python train.py --vocab_size=3708 --norm_place="pre" --positions="rope" --init_std_down=0.0 --final_lr_fraction=0.05 --max_seq_len=1024 --doc_mask=true
Each number is 500 + 40 x the weight over its row's rms, rounded and kept within 0 to 999. Layers, rows and columns count from 0. Numbers have three digits each. The size before them is the row's rms in percent of the matrix's.

# o: layer 5 attention output (transposed), 96x96, rms 0.449, rows 20-56, columns 0-95
# v: layer 5 attention value, 96x96, rms 0.528, rows 21-57, columns 0-95
# q: layer 5 attention query, 96x96, rms 0.28, rows 32-63, columns 0-95
# k: layer 5 attention key, 96x96, rms 0.316, rows 32-63, columns 0-95
o20 091:500537480510486501453478568525535493410517470505483531481521604446490525520425544465497482466502461485505517511481512533498530465516577521461572508526555467450465518545458449526541508495532467512532489547550518436446424509575445478514576532463486498593506546464462540472476424476424523472
v21 093:448470450524477478477486512534439555547477585489481462471511471390476455461494546483564569460501544593467474500504515501525464500486547544482521460538524608451532542496493510485514466465465447442529506464530431564529504466514472556539465467549500502455469459464514433497524448554514466467
o21 088:482516566464514528509469626420490494479491459456493438531564510526435562458509555508447532492525540550497541480545512478496477471482470394494492518530449480487555487494428605514503496489508456478493533515537493530431496478509451498522428556494513519517526440447508580527462539535498468537
v22 095:387531461497513526519522531504420486480469437513481551517461440522578542478499465483568511538483468573489479519502472553509578543519509516499540501551530512473504468547529418517554560526463536472465499542462466439471465589429505443465472493511568455526456479560555474489494455463487487489
o22 088:506534469450497473496514437438489526533543458466543534561493511452461455543527555520462498472473511533547516485530506493551372447518459463574587480472521521596450525498485453383443502517492530491543521493484514549502485474521517504578480445455500482458541529473453569512494524523474528491
v23 088:577550486575491549518509471443499566480526469518547474450435506480476512485509457552423494469456473492427488545480539573422459492553497505491505474496520472545587472495507483525519496490524507490538545504512527487532502513514428491598465591532424557469475552486481470505547427569537469502
o23 090:505506495465483506543460507468531469537483611517510490454515473475476458472508450445524558557485440531520602430452469509500564559507489516470538486464449456491449527535513537539513572494488546504426463480491368523503501566545481477468531536451549453527550497501434552521494523487484533514
v24 084:561514420522485495499482553505518459504521417569427505473467498505453454502493541492507450447585443548481483528463507537499553597447473519539584543465457478470526496478427499526549416448531554498502468515464513506618479543521482515497460528502487459430485519530517469488508544494467519507
o24 090:514523559510449463502489557472513442472467527490554544508509516505500513582414496476495497398542485498468514521447407571490458561421464454528520488471529498546443508486554562511493476468515496488539513498508475534559438504495528496488529454479542610564507505469439428452559489527487528518
v25 097:515415463479518544541501585532523528494470525568493467499448430430474512553460509501509505527507461453551473535528464467412496532538520555506484427483477524545490379473522472545540439517389527517523512511543471456462479540508543495505494479489521528522502463485529399473483507551520552515
o25 090:491620499561440527611514478525513446466539529468456499500633444487464534476494493487479487442495537575528501514463521522502447510438551507455514571508553525485411542500489495453493464567488485478486511480447530515481541532496509454454465512565487498447493521478498493522485507431511521450
v26 094:511445470520497488472447501466589527519474499449433481514443509529526538449589523558537548442519545618470502484454511510468396506469506482463465441528483491473526466487552528576503470576432470506521556451489482534560475558501470470499497505520584494504496527452499494520449526501473468540
o26 095:477578438510525527489504458522480533507403533538568396502503492508513508468432511432552518450527495474518499528581571504522509482532501442450516498557517504513481509557477548478535519532486488492519531486405480465469488479470508458517459491457565485492538497540589432412478574523534455482
v27 097:476431449548563561446544542500512452551506546500443462488428502510490466531481560508473531551512460550513533464495538487520479520439482520573471489558467510538519492485490563485495484427444494517573503482390557562511549493539515481458523513513535458464485458399429487468551465470470482493
o27 086:547459493513475522509511503516493504465449549482539469562570538473482499507583460471502469441453594501455517542511473470495505482539446474505534564487431548464458551526450479578454504501488506497558390433524513450561470495481530490529563528460515572559444469492525436482454501539535460517
v28 100:475512527467544550492485578441549581453530565441487461453510462447511462463501534458507453486585491501487447474440515492496513558502457591495486542548466515500485560483446516400437436543520465487418569516476474518527457511524544537496503468492459540529530492542505462548476549486532539499
o28 093:472513529471499498461523537562527472491523517506570479514449500562484526452425496518418485547499531470501481465469506523449464563469511443462582548504458443494486508487476467572498565527439562526566475547499564474484461555440530484497440462565473522471521535487435515486484445532564411551
v29 098:476516520522510545468494548553598466474454422472521476413529473546506451442525444538515541527493513487559509517458452446479570513533493478518501425381475555457493531551516518513479549569520523442521487514423542446507476512472521523514467477571458471500502492471503432475510564534538487522
o29 094:505505460490449542525505489515475470533467479465473544486504454474494507481478554507502491434524464523471503499495458510591570566514544450457580557536498494450500436544581496456474511474469480544535565523557437513512564488429498507535530460433494456546461542500484568424475469506611456490
v30 092:571446506509488485460526458528512516497542467584511577505519438504451490513460506529480498450482533488495454544495438471555507550413501480440536466589417518485504550505531500482455493563439543470491397494441508516435531566474532551485449526475437452520493539479490469532524469523495559466
o30 088:479576470556550529419534540510505500462450507362473495544458478549438499497507528521496541479479386580505472510550469505465466451523556573533496461491485477507535535471537483522493491514533553527482477469530489495549537454474496518482547468508574551483521527461503517478508484441515399460
v31 092:541509523486472555507483549547494415534470493536513501512597429476473563547503442531597485525499526524526485504577579544502419493526567528519498491531500452468468521491468512466519524481540495506485547462467472451429512536449483478459515475438462469536564544433487494534436481592480503473
o31 088:430537528520506443411501509475429567491459533479452583441489506481446502513468560511479505507479506517532504508506493446503453552471484579490479558473431503514523465488543468523448541535500495427549565521576503513459492515600537431503428485499490486555469512536572461511502510489454498572
q32 008:456493510541528492542463507512442527448463477484493491550476522540496431535492507471438485443467593506528519490501515445491432466508486530506490468481517494471499475510421427473443396501487468454506435444503491466460508483517595545464498530454550539448508572505535463522538510523399407469
k32 014:504485510481573510509508452474489497510522444484425547485502513495509541430481538506500488525476492478508524516457456490553444621507540552553499496495496477560396448515497553548464526499432457502612495478540469572512499570472481534573519461537499472504510422534502421464504568492513482493
q33 007:521471495496552506533455500490551523468493505430550537516427535512507491527499506463471555496498562533494538479532493456487490527520572507521578409544530561498506481587468517548451503570522470508500472442481496451474562500494563539514471519510550560485481586590526483517520520630495452511
k33 037:428458455491466476444397503466438476467448494518485435449498500441474454503472463521459488486460469432454464506511476471495508402483503470463457473489490483438477500480452506474496451495482486463440443422477469465472446422498476445416449494480452456493470483466485483478453434470462546436
q34 012:540553522529541501516532524497569565512537527556528567530515553529537499587527550564531543541560502562516536487534526527493489503525558527540574484507522534495518499603521505540518512571560539522526549490544535581516540555511539498481492541510517514519526536495577563557516527564486563549
k34 056:554552536456467560547577464508512402502508509440458564570466484589539505481540465523484536513510536531472478448427528520485483581491453512481500506488461503550473511503505546510452535485531481493552544568579466498522447522505508501590542508485492578502523459521483451439532472472545436492
q35 009:493526484500575507485496442434477469460460441476468487501418467521454422511457443486493464502491502460462496472458481462487391493446446512453538431462504471443466468526471478472442512433449445496506443484482447441490515542470530472484437490464461507459512555526501444514543511503449450401
k35 036:460453468457500489469442451452446455470458447468419476468481485460473476441460460492451463492450469446453471485448451462502446503470488488479454462465470454477402449472451511488445469466439445446509464437498444490482439486476468474487474467487457469482483426485477419436471476458480481445
q36 016:526518516525583532572509514503552496475516523476533505562483574541551500544491521515507528556550525549528576488532532532499510498480559526521603486537565576548486539571510529545501522519520497536502507508537536514484534521558578537560478539485513531519530584573564486522566535577482458489
k36 015:458460476476458471422448539461448505474428478499447432459492477460474444495446451486462508493469458461471493478483456493480486412442482435442443476472490446420469470428483494446469457487486499441441445456480469463484461443500468473435430493487449461480500533454471516497449446463478511466
q37 026:500505474492417452454507471520500481553493519539466524448564446458473519459526477510514476455462418479481420538469458499489521508513435471499418555497431422508510519439547508474509519462478500487475541532495484475519465478489389486490540458539485482532477420443460516466422468423559562523
k37 037:557537544534528512550587514544558541536554525505553545551518507544524535532537541482547530509552542570553537513524531532495519557536506524533552533530527530538564520532552479514539539519536543543535549578507543524531573553504536543551547517520549540513530547529513552543547560543533483564
q38 012:499545533518581518578540519520525482513493552514470556528501538533567589530571457540474503545496500538508576494497512529512520532444515544508496543534502529518446488520503546563481539524506436493569495560580458518505488547585540584496508519506554525482547501568515480494567547559531504426
k38 033:469448452520526453437422537467486591506493446540492421404512502408455495487434496456500453495464448449512532542546458476542495451491548475511482492500530471462488467478486462493526468512436478497450456439421513514471559498485467510416448478521503419489487506482510528548466535508456556492
q39 010:497475539485452470499563515507450500508519520523420507462589473542506516475514510519511509444486512498499464512473486502497574547505433468537370548502444455566455570487532503451510540463490499485504464552517496452523508501505413512576572500478515554515548458459499538437482489424568568485
k39 042:491472499538553440486485532504536621523528490529541482453534506434458524508475557432543457485513489519573557537567481499508498490514534498544530509519545495479554468500533431497561484511478532534488473487417557538483602537466508535470493480527529438497490553499511567584501579540476525563
q40 043:491477482470439453450527470513491476547475513532446495461562454473502540444531455522498481473464417458486442532469444500485517536494435482503394565503448453523470518426510514484508523487468494459514500533495462491523447501500379519491546442535511486522479420446459497454429464423561538503
k40 032:519513505555546487557495510547546570530569524517573513528559537494502543545555527511552520471541519562573487546551530501482568501532512523534524519540538580557582497569529474522540496506540497541484544531483570478499578510513556539519545521514548515529491548516523533574535577559510528534
q41 033:504511483506436461466531535519509526549476533547487537469591448471493488466515501521527476473476445475482438548471487517492519519532428475509417576500436413500530503420573487470515537460514548489502514535507500493534475490455409479487567465565485487527497469443445538493423457441552565553
k41 021:475482448475454496510459516581462494455504457521554426529506497531500538509522461563499519463508420524482369515515546441456560426497490498490514465509473544547534524528449460497457502486512437529423522529510517411509531426540529497434491503458529501481492452481562441491457488516473532425
q42 047:493497514510562540516465500487491498439518469458532461526425572526523482541466521487494528503547545526519552455519533478508471444465576523498592428492574570487497503589445492523497472523502480516480475460495519495467542479521600492523417543438502503464518557542545472526570540565434454465
k42 022:505488508481561501445498458430495506512489518488452583449486492474459447502460517463480479559461589459501569504504442554519447571542495496438481518487515445399439483443538532466521486514499577454555466454483475548529451544488501485464504491522425487520504526483416543482497463422542479531
q43 050:498498497480433462461532484518493470563498513535455505470579446474500540453545476523508491440467424469477416528458473505489533529503442478505409571499435437532499517455520524493509527477467507480505530539520468475534456502501390505500546444526505500544487407471464506451444472418580549516
k43 031:518548527532531504530485565577551539479543525546567515509527573512544531519538524526551540479552434533568487541534553462527560467523543525556527521528554529586573538587515478499529518523540497572480497528488548478491557462525541509551487526503578471497502523486528479554522584531469545497
q44 026:475499486481490502404455447494458421464496468512481459466479551478540489457488449493517503407536407484495436488477484456477483424447514467507431489460537462461461557508468500512516484485448451463454488470504478406450486426461488441546443505455491472480469423468488453488489494435445513462
k44 019:496505510521585498450458528487481481477501564555468588467466578471529479508503501475498562564478488479503547545496474466548442490548579500480460472477526488431427553505500546441519451526508572457493441423501481484510457452530545429470435563491475495489530473495460437482529504464519568450
q45 079:504504496490424473459525504528493482559496517553463504470582436476494515454526489524522484433472426472484409525466490502493525516512434472498406576496430428527528514445539504488515522463474520496500527537517485462532467484489397484503547451535503496547491420464460508465434471419567562514
k45 038:484528504518493496540433520545534499456507460514543483480523536520543500459497540503521488438536408491509464500493551441488519445455543537587538501502513501624541501560465459489510525475482445567511494500499532459464540441477505485585483500499594448489469455477551425519464569540427525462
q46 035:508498526542435481525553554535539545554509498502520518568573417543494478536504539518524480511462561489514460534507534536513520553538445484520530564479436484562609465475555521511497531514538586544534536559518500537551558538465459496484575468553501511539552541515469518497438471491558520549
k46 032:547579525526500547546528495503548431506528495441525543519486510546552505484479519498561512523516462532514534441471520536432496531458496560562559499485488489593526511491515499503502580478512492511538517560494547585522465547432456524625486462465601508514497520490527501496466539534487441567
q47 031:463438483507549492553470440526489588571574462521519521522520505499442555524570524470470420579462561569537504539566477522504514572540484520542532477460508549507494420456484514503491485540469496484524516537462521560488536528540476570412560475520521526527476486495505569525525516513512478567
k47 064:518490530496516478487572485480511544559532538486536566543512476483450493543520515435508462527502597547534537511530478547455487543560455492446518504507493536406574481459534451472551481520538589478507545518448519545514546564496523505443544524505451562499513542513452583519539479477539475591
q48 197:506510510508559537545483510478501502435500486457536477531417557519508477545469514489479530558538555518517597452517527495523467470465565527487604434509568565479472486584457487511494491533529491512502482456493520519478527515519614502518447549464492507460514570548539488536568522575445450470
k48 046:508479467474563508454511465455485527501500561496458491477463531461482515457486474430463539527477555476521548558484435518568431507574514462463452496502518473374381514487486542497475444508514521431476458451494462485484483538531508479408442519486434514488509566498453498484571499493506457516
q49 080:507525510488414497462559513521516464541505522544453537483554458517537540485535484548515502448492398482456422532441502485492539529472468484517389565494453447548498544460550550502501547464511505495502520555546472455523454468482422491520547499542513519506498415459471499452427474431543547496
k49 060:483508482463477508495494519485473445406466496479429428467449482524532479478472472495478521500455446468423468481425508478545462438435513472480462470470479449473431513494436546478420477477467478484474463469549475434472445433480464444480432506490489473448493459473512423457445448479466478422
q50 093:487513505473449488474533475543495494565514515546439542491565451498511550471542486535506470474464419493492416550457475500495541556499445483513409557482445473529490504414542556508494535495490510483495533559528478486522444483492392514493581471538522515518479408448451520471440483443550527539
k50 101:489444471468548481448489447424469527512527517495449513485500498433440504482486474415481466494475551488489523554484433475503457493546508465456443468488509513348438470455515487474503427488496542436473506445431480482480522520495504480398463535489409545480487516493452518483551481473486468530
q51 166:520520497485439466438526527507499462536495534535456512450577465477512531437528489524532495413479414465467404537471480494477532502513450484504391559502434423526517548447539514505502518450473508482479493525527483450525454469490411484519536463515519494537489421465480487450442471432548549506
k51 053:457538517526451505511466520497489459431463431519460452543485447533535442535482547552494518513456482480396455469450579481476545459409531533499532500464471516541578487499450527468491507525474474543500498463548495516491468403522465471493493534510538478512525424462582466521423456526475542441
q52 101:504513522476452566479502502588503495515535483565490500553442515508592448514456578458518497533509496536561483465541545485527434459465493462492589495447564594481501458527508514586499513602500520507529574530498536486447570500479475478495557531527510504480476552515519466524502520443489442529
k52 122:515568529476598555420467464473521461443530502535495538543504478526493458513457546470566508536464509493431454504453520505572490487536508516488497526491499493504571449502438493445520511528462499493572507457516512520436541473483412452450479520564515575402503519483486425540448516430472484501
q53 110:575480450509484509513527537482511488548517577445615510480531532446516488518506486457497499438573495538473560484553488519498495477487516525517448512583489478468493508596521499499535521475432563483525556486499544474489500536503540539502508499441479494598544545483633519473546447483519553490
k53 112:495429520414499509474509596526488547561516505529539524468535548486520414481476475485461411418540454474506537531518497475478443459484511458484521493507537484522487536536532440493541540438488545500509579531466543474465503539410547506538505552500477514486435464507466437470492555433429457494
q54 130:523454523510499495479439499450549466529491456461457511520536463537552502595452486541552561452500505480461460566494458517552544434510504504560516512474521544453532443504485518524509472528547468459441538583470438501487465539451472452502503510591501431466523449481482531471478485440527395441
k54 149:504498496544501564437513543531523473534502490545526466585537536484455520515532449441481520500492492463499477514479517585516585513512519571483472541555526512507484406522545562438471495537505495496463459475512495553467464421462482453519477522506444441468527508562542508466440592502499382513
q55 136:538492546446513438525508525517496481461436463410580514524469567559472579488465545504570473490479440465503534515471430474481479542478565460464534524528525508561564522529488561558497495493478545438463523529512492578495502484493546475450514508463520556540530569525423520502530499473418544507
k55 154:541422468511523459555472496457451472460496460418435519492449484529547536535468488481575525570489405505567439571490522485496453519521568521518518463479483518473515498507509553447423470500495563467480531462495503556513551473474479442633518510487492515510463473498488550488507472461504563535
q56 140:490472480499558515511500422537549469494526490425474489494489474538424413446553530477466517504467419399437492513587552467539482478474506488535522562485466559552441546518526495452484494509520441448453490522527515508476481458479455585529581493486507492432535521482527497427512515454515527531
k56 165:524506500487575565602499567447465461580439479533498476511475481554466460502480490492479521540503504506397470499492521542527475475477550455538460516496512554531545573488543523460508452474443482488468501464558544471552484552423471575466502493513501521461547519509573550485412534511506527558
q57 129:487475532525539502434525478544507519470525526457513583455477456552496465542606519499532484527495503560515489607535500502489519470431552485517454470479546530469524546439452491515455559409488493541433509428497455517524423444481453427486493469481447488528456484509525454477524565545482533509
k57 166:481496501526547504532448521539502532418513556501440619491503537434489512491613558550508496551492474485491481524494537505479448467462532469524491475468497572530562504424494451500485484518503507489470468473476444491516555436466532500387506568461501502476560495489529506465465561482581532462
q58 146:561547488547520431538506509557522460522470496546495464529498519512525446509486495520531488551555577506458406565541502528443497499465547464486434509421497400486435474573401474536470505450501475510560490539452503514453479523457478449473482517509480521551491517556471532464445437479470486539
k58 170:460515497545583461480530456572589541507579522526486509481485449534561505510505446441480465499503595489561456528467557545462554473454580483416519538441474509519450522573522498484541479465504521457478499502479552540499447494515486469559483577455526477509498480472437474470494442490549500476
q59 147:557475503476425518506426438504559482495468418465502517494492517554512516531514492537535471497506527505522581586452516505460473488527485473464478484583509542511427516498461437550530494520432458532559490453506441458539469493473429529558414395527434521527490523463517433512473514518523499507
k59 174:514456450499481581553507492486507468395546500517438516558554482517528460496523514509466482496467515434454517480460530479448505505523514515479513553500582493514458519536451512546525560412441517506507519533449375595550509496482465532529441444483443434534494468491507514506566510496460486531
q60 143:435515520503484492568482500509470508467566545439501524475503570578479448528369485520471516443514535479426458518449518504478484499455462459467442478565406514498530494483488579472520457524499487497488527498427532490511517563547481534484479444533555476464462471582568457496510525473501482547
k60 187:479540482504462541540484505532446482501520528458548477444478498516473508565434426534531490454344527470532476543507497551492526462441477520459427470511550517474454481493527545497517505493542561525524451567401522479544511500547509530517521518469472558573521472550525435521496540461465486555
q61 142:546534474548472497507445462488547517507553432437485473564514530512477491485520533605461463473486466527502485491532534482580477505477551510456486511441439514513467550462504499541506500471514584481454428516470537419436565548567501440509449498523470532470578473532443499486432534521454499563
k61 171:549580498535446545513486495529490537497551469500477480484477465507565484487483523451472530534502498550488511533467487484533518495479597548485479518474478519546488489517530364458482434471555485444485442485510514509559558519515467497504536443596498533549596423445470525507490489493411545541
q62 141:466498506511565498499461496500481479511512539510515482543522459521500504598506452468469516421551519490551565472501487502561524493465534548585498505487483490461527566497516472449447609576491531515504470520525467506513496561526526455511517513504489425509590497450453431517438472577513478613
k62 164:472546562520489449469469535539496477527546480552514475575442536450492500455522480488453521488492493505506538484471449482547478527499557552598509517476456465492510515371500495514472579530428508428452515520488550521565465468487484454479520506493552537580519538492566429450475486557469444525
q63 142:534518512464473448445423525491495474455543551557471505504513498492513477489453545439452480537468547448500523606514506469519492535491418580507506495439539510592494505481489525493529516465525516490445511535572521458496575489473557529556439434455530508445492479485508583406478516528489525548
k63 168:566517496542524530465528579556473512487524441510567534490555548519569492479441462433502539549450531522456489484502466485486450472454405502503432487484428516520554520497493556434546451524498529553455540463538477466500509545497527450477421536516574450508512479451456541434550512534527473519
v32 135:526463517546463544470509508494488555558515515472588488551536532500463550491509526488550496499470486516459500373553617545434461545443514508507485485563558474558419499509479555488439484475482490438483508510492503478525493428513448456495498519509506537492529533405406515516521491521523509469
o32 139:413516560479492514465491486489539549498445552507545499498492519486437478478518475496455485527485498514530547437521474457461533546474475570469485543523433512399554556488463440548573498533466474519569470508509499514465458513516503573422512536469475485507474454568598494510457528599452491514
v33 124:495492450522547529455552526461469490449533549519477511527502471494521471403477557467439528515497498471565559449524467511533443458499468441596435496556471490460480482515470509530513495457551448563503526492451558506552563492515452534530495603521442489525489483530482473510512422399517519534
o33 124:585504533492523531492493530552560481571481492546547478578461545467546567465550474475553518462456519449467508528495492463487502567544464511517491560470536522485520501483479506503416418498481525534439447470525485395449461489533490503541591486513542503466488430531447481470459494549450476444
v34 130:478471513444499515467481435497626552465439484514511481526492461501454458463500449464472575517406504529507527498419428511469491462487500454472478469493571494475528525491518535572434535539567505501492515491580539537493496533542507499530566500496570463544520478449550538429551535447498517499
o34 125:536486461524533507571495423488483532525502466434542466431450491486565499515526533495543585467537474492473473522526559442527537489502556473448471447476565503456502509500414456480494503492438519510531454515453505470476610448484484474461510597523539454531577496526448508475519504565556462516
v35 133:492485425501505477508532518501542538491530579515488487469517463502489498491448534516553465458553474517554490430449507495498455505493449484452509510547544528468441524494505510453489445596484512415472497505538349520495461556568526453471500544470520509502588484552518498457422542493476520568
o35 126:457624476534523480481500477445506491516462408542584451507490457474542567493465450496421511513536434509567500467542478498487481505480487472509522519543538494547520502440501533488523550546487500539480535437481571484487500559456481528462443465580465509493487496425525517412539465540557531513
v36 128:482559467443514557548522555469469561498488481564521432423486550461482504522465564424507482526496504518519469440414422537459563567458535558510511545525463525536541542510536497537483508479489490459513479546459432513501505444485550493493522511510476519448386478474533455480510472453568516481
o36 130:453415481516479530517471549522563517480511481462534487543512477537521455549478482489479503507508574563495573512484490477467474546461513486578615482492502521475448480436435475499431424534494502510499485501480489491459522525499520628447432542511513508529548512471388553516497498512477449536
v37 126:545524549568503540477453442530464482532467486494498508496458487483554550485551522507472420436465431558447514505487502584470536457508490535550531494486527483457495481515490498585475410455469542510460552488636512516527419519506506443506437495463490520495477498507491478558499508493563558559
o37 131:435542469559494523574477483451506507524553578516513543501474502478506475551499463537500494532599540430471539519475523468426481507483444427542534516439503482456492522492606544497529491479443491502547498512441516549420538443509481433486521439502508510499557444458500541549526556459439494503
v38 132:457493511607519451493527533504545415521525471451536521525539502580515460477528540502485474516553506467479446441477418534495529431505536492543437441477505465449481452482490485563496536508519496548399490515478445523514512576494545476501557488465503554462513465457537532587477520427466534488
o38 133:567533468538449449513539455540472555487491537535513542513422503517469557553475460486540412505465531465532606513524498488517478487481457515525459483517529493464554490525516484438516522529511505449576573517467501382469443465511495593505481459493505550472432506507438520427488544481484490520
v39 136:479463549544411522588528520514468491478505479533538569484487512564485446437530500466521555476507499450582521468470484487528522452580491449420530490559461512516512448540501509574480485492476531420546478467507552480466423501494470539502426528502513545494527414441477497528470519563511463539
o39 131:409552466575567523508495484494547512506570543487525452454546447500427539478550484441572419504489511553555511513500432502506567505505492497563465459521539516469512522459538528442526496516499460568473580520515443541446503472525470454533524501461497459509479556518481497457478441540455430462
v40 141:531558445480515481499532489398510438459538482530576559521548485500529465553507478491458453478406468385553525463439530506492542475539534465515526516480445514498425483496521482453434443507468538498489476517563519502500540480496581527464549490425507451494491522488422503509453554490475532477
o40 134:467500451514485490545505530496449523481528483516490580488409446511535501545568454514519488557505449525488494481459500509510492532503479565480465505480591528456490486496555481492531495487534493547492460512505558421566525504453607532388505526527462492519464530517543491524487371467420495463
v41 134:558493581493480472533521437534538559455463513461544516512535585483439534517452554525422511532509526446493509500491521525508575410512527504561518432487435535423520514514520522456481531479456506477456487586543437492403453542467480543529505491505517494524504442484487443559506467462501472524
o41 130:484427443490534514513495474577456475565527546448467412492409453490493504492534473511479484550505496533531523485531424483473460554520528565500435567531480485508514456436520504516513489512513530503470464470473435451455552418481496549537486508537531511524444520476508600525542557462551583516
v42 125:518524542474525514503465569505513547449509529468484449579435504435542494545470504520567455439473538431458407512579425488503474534543541461527468544541545504519457451447441493529566529519529455413554504527550479505498491557533584482498499526479475509501557466467453535521521485466509491482
o42 129:538481503499521446574520468522563526504503515508471529536583478531506461450540497498403464510490505478489519520506547471490459484505476570441476503561506483564495570491463478506572406503497551519471534501523535520444417439485622438477497471543481450537584519470475463478459533468470506488
v43 130:448430571508497545578459503479522551487504512486531530516511483509529522516500477445494483488533448406500522496497470476454561518487471589478514532569406538473490535517506439453505543470506477516451538478568555505554477515521529516457435460436476551519476450562446438578489540447528501445
o43 136:511583507509502496438485465560496452477575514538489406508505517535439465476497557477539458560479514409518556488487530494487421513484602483454500484434554504525497487489521505584490463509476505555523456506471579492483429471480536508541485490535419502486497548503430563559524456477495491532
v44 135:489514516494470456520527438478533495527464491473533549602466554525561455452446619521505527440495487525531475523469484591526527507463482499525481544458491517495445436477476481462465455502469522487514535497453520554554471521544466516499435476571540463463453486487588498426536498476514544412
o44 131:551430531521553477448494523469515477438556482497568476521511480536518551453563437471507529518525499543527462479556490485455483474454510462525457508472474519547454501511555551435497455450446499555562496534415475521528444479481571569435534529440446564441518473491473484499482592503542507539
v45 134:486485502482508541570598530521544510465549415534570453502532507473493529483497514502455521486508503455477477474551428431459502482503473451502543510370490484466453536469408523500471494526560489443498509445498519476477433442527436494542535467506457494519512550545524518557501581452499545535
o45 135:562559579457547520523479503553522492543465493586473583532461454493512442456511546485526450508513470513473464540441485494454564505477532509477536455496368505421484417487532475512508494477497516543492598514502531510499541529469475538467459485550453453513496478498429491482568518513517557482
v46 132:436530562415482567477498477557501520470480493434450479486520565546515455532516451457464478487438475564534543524524517510490480477566527466579503606509423443453514527558484574511504454468556467495475507469450458507549464480498513483491538540531485559435492460504496532494473491568527450546
o46 125:432417469523517459527524560532558498548529463548500436461459508451512499493543458457597497532494571441468478478511499512545572539469503462503502509534418472556508509497482458481510474482489524503569511527567495449480476472516455447476491418484462524619545475482511451515586470510504522520
v47 135:548492433547474472505489531582410467466534465466449542503438413515523460480542472505506535483527513491504548468493509537429550507545472562555518454524485555509436480492536519498550545502470518481513465431474495455397535481479481571502531545562561461468536555493503447506543473431536509529
o47 137:497549532506499431580516503519452466529451461425567496585548514451492505464539537505471420582565473570449498484468480523517473516520503477467494534499531536526500470514481535447477491521493483506470521454515463434573574500457506519555493463387557504493505479455523516550485494541401488510
v48 132:500524477512497453446486471560564566523511425451497501543460541572491501555538556483459494546484488453498543544505426496452536553431446501488475540567500444514541506493525507539504494513421479536495442500545530478511466504483472469481477578480457577531458513556479507448557526479387552478
o48 132:520498496500496525584549460479536517466498514521472474586524426458539442462488443520571479502450430447517510483540546541537471499496452527468541438500502529544507539503449495496527492464524522553480431449439493569471545517512449575477590437459499541450504513535513433491572458448526476531
v49 133:606466547526478533573487440503529494486475459540490446498564527552514479564535513578508523490488497460535465473495488439468488510508572458508456483506494436440557476450537498501467452487558473496527470486498516544513457598508495447399481599493522463553459533480497475509526552450497493442
o49 133:416572415528436519411512515538492443479495562554472518542509459478489502468503494501557509415574485504512516480523484536475499463533509584510450484498488529538445501511493514537492454487429479469483474534481544461505570476577535514481513488461477490599582507555438467462525474467504549537
v50 125:452554481514453525504508481435530512477444501492535477464498401539515489402529459469473454563519425502439461497480485449502557517508496508525557456507628450571549442527427514430531437447513548477519506548482529513556475522577465524513516554509521482536505505516519524490503519486508475468
o50 132:522509524425444462526485481545529411517541515554549574495535473467554502530493514459447501500532513529518536488471465508512448521454451458535427508449536460494472567468513483508514588502532497511483416577571543507469489477479470465464540507447495382513530544520472509476491476572580521518
v51 112:508510450504529555501491551557507488522493533486479478549474520453482554530545531485528491504507465491506527443581442464567475443475528491476515540488449459439501458572459573456457512480472554589559476481479460567405452488512469578448544476453467507585530453458488542452503473507498540517
o51 127:506459559566576558501482460523523496493465534516492514506529416525559451465537522467469391461456483484464468542549517449468500507510497424570414511500485502534491453494557466510451471477582519488577494430509557442449516495546488473472445501509529567496509531510548519547484494498500499583
v52 125:514505483471479489518492497498495482467639490540514476544450502534489466530513502440496433477558444575494486475557554603468434395558442524513509485507513498461510500462546491486451445569491470537535466517544531535505474507470489504536518489439541492588488460511541514540530524484563542451
o52 126:493501565505513539551522536547523554477524482508545522500433490488479543478520458516475545489493497441580450565471446482532495455507488463484467533500489524587461524516500546551543532518501463444555456441442439443519549563539452467438470485559444461437574479534444524507523448505415513470
v53 130:523461520444506553479467538485544488485449470526500532488579415520486462517520531445468481524457497501541441555510383577518499523463510478536470468501538532495521552525515446534448513641504473502471521514428507483468445494481537500556520483515475490501542481473514442548548506584542538447
o53 123:527549531544520482486533521533516529463586489423464525483472466518536473452387494523538540465444483501537445491516535476511459544503515544443521584492502470463489571491504473411489480468471502526561505546588457493511545506495530500520520489456531488489548462475450578427446515398516480514
v54 126:441409524527481460496515494580439466502493539483487482484484549541521502513481517466517459521483475459517512458526514445515534462489426510483461534420602535541491473539525551490486494470532518403498425518491529521565528520432543510446590491535565452484562558523484498491586458517501486539
o54 127:520497525513483501482550482521526510559468450544487564591464578411522478496490515517467423507508559540492463481462459538504507411521538447533495502533539503464567612515498516499491505470469503527487434426565470501551521451480490481446513595477397501501455490479490492498483569498478492486
v55 127:599508493565503440507531536463444586501410506550535510471459510519471531507479530483509535514456493518506512469491532493459492414566487539485439537370540480467497440471513462496582507497473460543500507518517495490531526468476467510570489511473424587512471512450549490469539512518492464431
o55 125:465503524486480486467520541490553461594509502510472484438586504517558492499508496512538492512461537488477578422508508533562520502522559512465506509565548497449441441493480547433474563514524505498495520468495417517455476518573473539396477560538527515404502470516445473512471484432472559474
v56 130:468485423388521493515533494540495449450447518521573532482470563426478486508475490461537517473482519535438490473486497496450529528541566546506564427458415445507523464524513437542563474514521489490466574519531440479493473461441441513496486539556533480556579547544469535519503509483495489477
o56 124:498529551436482516500492417569514471547507485440526479450446452499482532499507493487544555478473511547467498522489498555576457494450437418543481529561486427448462492515456495486456456509455511525425579502447560528537482522582560528510470499523536473535531495525593507519554498472432513512
v57 125:439483574494475478525532512499518528491485511519512515563538507510434530525466526508434520522499451502442400516550501578587435485448496553472511479561498463525466536437493468499545445427436497476530472460501467528486565442525467535501525562491551445505519524534425486482567477527410522508